Weights of a small transformer language model: width 192.
Each number is 200 + 20 x the weight over its row's rms, rounded and kept within 0 to 999. Layers, rows and columns count from 0. The size before them is the row's rms in percent of the matrix's.

# layer 5 MLP down (transposed), 512x192, rms 0.0767, rows 340-345, columns 0-191
101,226,198,207,167,220,231,235,188,191,192,215,194,203,228,196,199,229,182,205,225,214,193,149,212,177,198,184,229,212,167,205,188,194,189,193,245,205,165,191,218,199,213,221,205,240,224,187,191,213,203,204,201,183,218,203,194,189,202,209,227,221,233,204,226,211,186,207,214,217,182,199,191,178,201,199,211,192,203,196,211,198,216,206,171,184,190,148,176,233,237,196,200,170,223,176,174,193,209,199,205,205,216,183,208,188,216,215,188,213,173,214,193,201,210,219,162,196,204,207,150,197,233,201,192,245,208,198,187,222,229,189,185,177,171,218,195,220,187,161,202,198,171,215,194,193,163,182,169,201,196,195,199,192,215,232,188,237,195,167,214,206,183,198,217,225,185,254,219,239,207,203,215,234,198,208,207,266,220,189,199,172,176,174,190,191,203,189,186,189,218,188,181
099,182,177,195,238,216,193,217,217,194,195,201,222,185,187,182,213,169,216,227,187,218,196,212,199,181,169,185,228,174,200,245,212,225,207,202,184,192,179,217,201,175,201,201,215,235,193,216,201,204,179,210,189,204,202,228,210,180,196,159,223,201,166,186,186,224,200,220,212,225,191,165,208,201,195,165,166,196,205,178,185,176,173,230,192,235,176,179,182,219,196,218,201,168,196,246,199,184,185,197,182,191,208,254,207,154,208,214,181,186,218,211,186,197,196,214,204,205,213,212,211,208,232,192,230,186,188,213,203,197,247,176,168,193,155,207,176,212,204,214,208,205,180,223,220,189,213,190,207,182,172,237,218,231,242,200,212,198,198,213,207,198,209,208,186,188,167,216,197,190,235,201,183,168,225,183,155,208,232,189,222,228,188,190,195,250,216,217,178,217,188,206,185
102,223,196,199,201,202,200,179,212,237,200,202,218,219,208,227,163,215,227,176,214,182,196,208,209,192,203,215,201,219,168,181,201,184,200,201,204,245,175,163,228,198,213,193,195,203,197,182,165,201,241,185,230,189,167,209,187,229,206,214,192,190,190,175,227,171,198,174,189,210,211,212,222,204,217,193,180,204,175,219,195,209,213,198,229,176,212,218,212,236,170,208,212,211,190,225,211,226,184,208,179,175,179,202,191,189,179,167,177,194,183,156,239,229,249,182,184,184,211,198,191,173,201,155,204,231,195,176,227,206,208,253,207,183,218,163,199,204,162,215,182,196,198,218,203,188,186,189,191,240,195,234,178,175,233,187,217,193,189,212,188,206,170,218,184,213,195,178,241,192,192,173,201,185,206,194,209,210,197,208,237,212,222,216,209,218,255,183,203,216,221,196,204
104,204,202,226,219,197,221,198,180,184,208,238,194,210,216,228,237,180,216,197,210,196,208,186,174,167,222,200,191,175,191,196,225,226,204,204,184,181,239,164,174,200,176,190,216,206,251,172,230,191,212,215,205,174,213,209,177,227,149,212,219,203,220,224,193,202,183,235,186,149,190,246,212,200,212,190,194,202,212,204,232,198,208,200,208,193,222,189,226,211,174,211,211,197,216,183,191,227,224,185,190,179,243,210,210,186,252,208,215,229,211,171,162,216,187,197,202,199,194,194,215,199,201,210,194,169,181,197,201,199,204,214,172,240,200,189,191,166,214,225,197,236,188,197,175,173,195,185,207,151,203,207,199,209,187,193,195,200,174,243,164,180,200,222,165,202,201,186,207,182,202,162,241,222,210,206,232,179,198,209,191,201,212,224,181,219,182,204,201,225,200,209,194
106,188,188,213,169,194,211,193,207,182,201,217,164,205,215,203,179,192,177,219,193,212,240,203,191,196,199,197,183,188,200,183,201,203,202,185,240,192,221,149,198,178,201,187,161,187,188,172,165,203,189,173,213,203,193,192,225,210,196,225,205,186,203,204,182,213,199,222,207,184,171,182,206,157,196,215,202,177,210,202,187,212,192,216,208,172,167,199,204,217,227,228,208,164,187,192,198,232,202,186,238,226,202,214,191,192,186,210,207,223,210,230,207,218,233,186,186,199,190,173,177,189,209,214,199,240,218,200,198,228,200,199,190,187,156,201,199,242,206,182,213,198,245,179,216,194,198,208,228,224,223,204,230,191,217,200,232,201,205,164,202,185,183,192,205,210,217,221,177,201,195,188,203,104,214,215,226,202,235,199,181,221,218,201,187,158,165,232,219,221,180,192,180
100,206,173,209,190,204,246,199,200,206,197,183,215,208,206,207,207,212,200,200,198,210,192,190,182,206,198,212,173,185,175,195,217,243,201,209,203,219,189,174,190,200,172,186,207,181,201,190,197,191,218,191,188,195,185,219,166,177,201,176,188,218,227,199,202,194,200,206,193,231,219,203,191,200,198,209,181,199,159,147,215,206,205,219,205,222,202,208,213,175,191,187,183,196,196,232,183,141,180,221,184,185,248,146,194,219,203,198,244,184,178,224,225,187,209,195,245,218,218,184,221,193,224,199,185,196,218,201,182,201,240,196,205,177,169,211,188,186,167,239,156,169,206,237,206,195,157,228,204,218,193,212,217,202,191,186,202,186,190,223,126,216,228,181,232,181,163,224,198,209,195,177,193,176,208,214,188,203,212,203,176,215,226,203,179,220,219,218,213,199,212,194,178
# layer 5 MLP gate, 512x192, rms 0.0808, rows 341-346, columns 0-191
099,213,222,195,199,194,170,144,208,195,212,218,215,186,203,243,177,203,178,200,181,174,237,170,207,197,207,165,174,222,198,218,200,198,201,197,149,219,206,192,228,226,190,190,208,209,198,227,166,207,170,183,200,204,199,217,174,220,187,219,226,196,200,209,196,196,170,187,186,208,206,214,207,197,174,194,195,233,206,212,212,244,187,184,214,200,220,197,193,193,234,158,208,228,237,167,199,155,214,218,193,222,227,212,193,206,242,205,212,216,224,175,205,199,223,209,233,211,215,188,203,173,205,196,207,187,211,201,200,208,190,241,243,211,236,183,197,177,219,178,177,187,217,190,195,148,193,247,213,177,188,213,196,173,200,199,194,211,170,184,206,225,199,177,194,212,198,194,209,184,230,192,219,238,207,190,211,195,171,213,167,193,186,185,212,257,191,183,210,199,203,213,213
105,177,179,198,206,226,211,192,146,183,194,235,188,169,194,185,186,170,202,188,198,189,198,205,216,228,186,206,196,188,186,173,208,207,217,215,167,231,175,181,216,232,216,187,193,165,207,194,172,200,196,222,218,223,183,198,216,218,175,209,185,167,197,207,189,227,210,191,181,190,211,170,184,229,186,172,201,199,196,204,184,199,206,177,211,189,210,174,205,218,191,161,221,245,178,197,205,206,231,212,193,201,193,206,181,189,201,161,200,164,177,189,188,242,163,188,209,218,213,212,228,155,173,198,207,160,184,190,225,185,187,192,191,198,195,230,246,220,198,193,181,195,186,219,195,225,186,224,201,231,213,166,221,169,198,175,197,179,233,191,189,232,197,202,245,213,256,225,211,175,194,207,202,213,163,216,198,219,191,221,215,197,206,183,210,203,199,188,182,159,183,187,181
100,217,173,231,237,194,184,203,188,210,206,217,212,221,187,194,217,184,194,197,188,221,187,163,205,191,181,180,186,205,170,181,250,233,187,177,192,209,230,228,220,215,162,225,217,179,194,208,213,188,167,210,192,210,205,166,225,205,220,191,204,176,209,195,196,211,242,232,177,188,186,235,156,187,210,208,190,198,172,238,219,199,181,214,205,206,205,184,184,211,227,182,189,193,188,195,209,207,204,197,198,176,239,191,186,212,239,190,199,202,225,188,188,180,179,224,224,233,177,207,213,200,196,201,246,188,181,221,195,209,244,197,204,226,195,194,223,198,221,181,194,221,174,232,207,247,199,206,165,248,151,234,213,211,192,231,208,201,173,182,187,204,196,202,207,189,175,214,223,200,188,239,196,218,231,202,218,204,190,190,175,229,203,179,197,222,206,225,202,183,213,180,177
089,195,202,208,163,176,205,219,201,193,203,223,187,214,215,203,202,220,193,167,185,204,227,220,185,165,161,249,204,177,193,187,212,231,192,193,221,194,195,174,235,206,175,204,203,154,175,216,182,189,187,183,176,188,216,227,230,203,192,196,203,201,197,209,185,247,197,220,200,185,207,171,198,149,184,223,191,198,160,169,186,225,198,177,177,171,176,185,206,207,203,215,185,183,182,197,190,206,204,189,196,222,205,193,165,225,181,195,200,185,186,194,180,247,220,205,193,204,196,184,218,194,154,193,204,173,196,206,184,224,204,189,193,236,182,211,203,196,193,192,216,169,200,195,205,192,162,197,220,202,209,199,192,181,192,238,244,210,162,160,184,156,210,207,160,220,197,195,179,204,183,202,240,192,249,190,201,182,164,208,164,181,184,193,200,188,191,234,201,201,222,215,202
104,177,202,210,220,161,177,205,173,182,215,186,195,192,177,188,173,185,220,182,214,188,169,176,200,213,164,181,216,221,205,201,231,197,220,187,192,216,209,208,186,215,222,162,211,227,202,211,231,182,151,192,180,224,237,191,180,212,172,193,211,240,203,204,194,216,205,176,212,210,207,205,164,208,197,220,216,184,194,163,227,212,219,193,203,183,186,191,204,215,195,157,199,183,188,196,182,158,208,215,203,243,203,152,172,159,205,207,186,175,163,187,206,247,185,193,191,183,190,208,193,185,201,192,227,210,241,181,204,199,186,207,214,210,206,204,197,230,177,198,236,193,187,184,160,203,204,196,177,194,186,200,181,185,216,213,200,220,185,180,249,196,210,181,146,214,223,206,184,229,191,191,186,217,207,228,205,164,239,213,193,200,170,192,177,187,219,172,201,206,184,204,200
099,187,216,226,203,203,209,209,199,211,190,212,196,212,233,220,184,188,176,212,178,191,215,205,228,159,226,201,223,220,216,218,189,215,210,202,225,175,213,179,201,194,210,244,207,214,215,195,184,192,219,174,165,186,219,160,219,204,190,198,153,186,156,184,147,211,198,212,197,200,212,176,179,220,209,208,188,180,198,208,178,201,214,201,196,193,199,181,215,192,234,206,171,191,207,196,184,195,220,166,201,214,195,232,180,178,177,220,203,198,175,230,225,195,178,179,174,190,199,189,214,169,175,190,209,206,193,225,225,208,206,231,196,154,211,201,233,209,215,202,178,196,162,197,162,181,196,167,172,196,235,198,220,202,196,204,215,185,198,198,206,233,232,185,159,233,172,187,168,183,194,197,194,185,163,200,199,211,251,166,197,182,231,180,209,164,196,215,236,190,225,208,220
# layer 5 MLP up, 512x192, rms 0.0781, rows 341-345, columns 0-191
095,218,189,205,173,169,193,168,195,176,206,218,170,206,153,191,205,187,213,184,218,182,226,193,182,208,162,213,235,241,223,211,184,208,200,205,202,182,250,225,184,214,192,195,209,217,234,195,221,207,193,207,157,194,191,196,178,167,220,206,232,198,198,211,204,174,199,214,162,166,181,202,203,217,224,187,208,178,202,185,173,213,184,204,225,220,222,192,219,181,208,202,198,212,228,182,196,204,205,166,186,177,231,183,193,168,172,171,164,206,206,219,196,192,201,204,221,164,189,185,183,197,243,195,192,187,229,184,202,256,190,193,187,202,213,197,177,213,181,221,201,206,215,185,226,212,217,184,192,204,218,237,175,180,201,201,224,170,188,188,227,225,236,221,139,206,191,180,206,190,177,203,194,175,209,164,197,180,199,181,196,199,202,220,219,229,208,200,226,190,209,185,163
103,201,177,191,193,212,223,232,157,204,193,179,186,204,223,218,211,200,203,185,202,161,174,239,222,173,170,179,210,198,170,185,189,215,193,251,206,202,209,200,199,178,202,220,179,221,210,189,239,200,184,177,173,190,179,192,223,179,204,192,212,177,164,206,195,158,167,221,218,235,183,202,175,190,176,164,199,221,200,214,185,218,211,209,208,187,196,193,172,199,205,186,195,200,203,205,221,184,203,212,206,169,198,202,169,160,201,181,193,156,187,227,182,209,200,184,174,178,210,180,219,149,197,194,213,227,182,202,170,198,191,187,200,173,198,201,200,172,227,194,211,212,213,205,215,200,205,170,222,197,193,241,168,186,215,226,198,228,185,220,179,188,196,178,228,215,235,148,206,190,206,200,217,200,198,209,206,168,202,208,224,173,170,187,234,192,192,185,162,196,225,242,193
106,210,190,205,199,222,218,188,211,194,192,199,224,171,169,186,175,200,216,197,170,196,220,267,181,206,196,183,200,159,196,186,187,208,219,186,213,183,199,203,196,198,204,178,189,242,222,209,195,206,214,221,196,175,215,206,188,203,207,186,206,196,182,207,219,234,185,207,217,206,203,220,192,248,176,229,199,199,197,217,168,233,203,196,199,254,171,213,198,184,195,202,201,189,188,224,208,197,155,221,189,213,195,168,206,221,199,183,187,199,218,208,206,220,204,173,214,196,134,197,229,192,214,189,196,218,192,243,199,204,196,167,217,185,232,207,152,176,187,198,190,236,227,187,187,172,187,215,204,164,201,186,185,215,192,192,207,179,203,229,202,163,217,207,166,170,205,200,174,189,243,208,215,184,219,186,187,210,217,215,243,205,200,175,215,207,189,205,212,215,220,261,212
105,198,192,227,164,189,238,168,197,205,224,236,219,195,197,195,203,201,188,235,220,202,245,174,246,215,188,179,188,197,210,205,242,175,175,139,214,204,211,148,204,187,198,203,212,212,187,209,186,217,203,184,198,204,214,212,211,195,208,207,241,183,222,200,214,209,223,205,142,216,180,150,219,146,196,200,194,196,215,167,183,212,185,209,194,167,202,198,193,221,166,227,205,208,158,200,195,218,220,180,230,204,202,215,177,193,185,182,205,197,182,250,218,211,234,208,222,183,210,205,180,189,237,211,193,208,195,195,196,219,221,196,148,192,218,205,198,232,204,202,191,181,216,197,211,181,211,187,219,210,203,219,191,199,233,221,201,205,185,209,225,196,204,179,233,209,245,196,216,210,202,207,193,197,215,176,224,195,216,203,181,186,181,220,196,194,196,196,229,206,199,203,224
103,188,204,190,195,204,201,208,185,202,206,180,171,208,205,218,187,191,205,231,199,167,189,219,204,208,222,193,204,192,204,197,202,183,192,250,173,159,181,218,200,186,182,204,160,154,215,220,166,227,229,169,218,214,211,201,203,165,161,180,215,216,193,202,224,196,197,217,219,191,188,218,196,248,181,180,226,213,165,195,197,211,207,215,196,199,241,206,205,228,187,224,188,216,192,213,203,222,186,206,235,170,229,201,214,198,231,193,229,188,231,196,176,221,242,194,240,230,232,173,166,222,199,158,197,198,185,159,142,194,199,179,197,161,186,195,195,212,214,206,170,185,214,183,221,182,214,200,181,219,205,178,166,192,173,200,189,208,189,207,183,213,238,203,172,183,215,192,201,184,224,204,165,211,220,187,183,197,190,198,169,192,214,190,215,208,205,216,225,208,210,219,205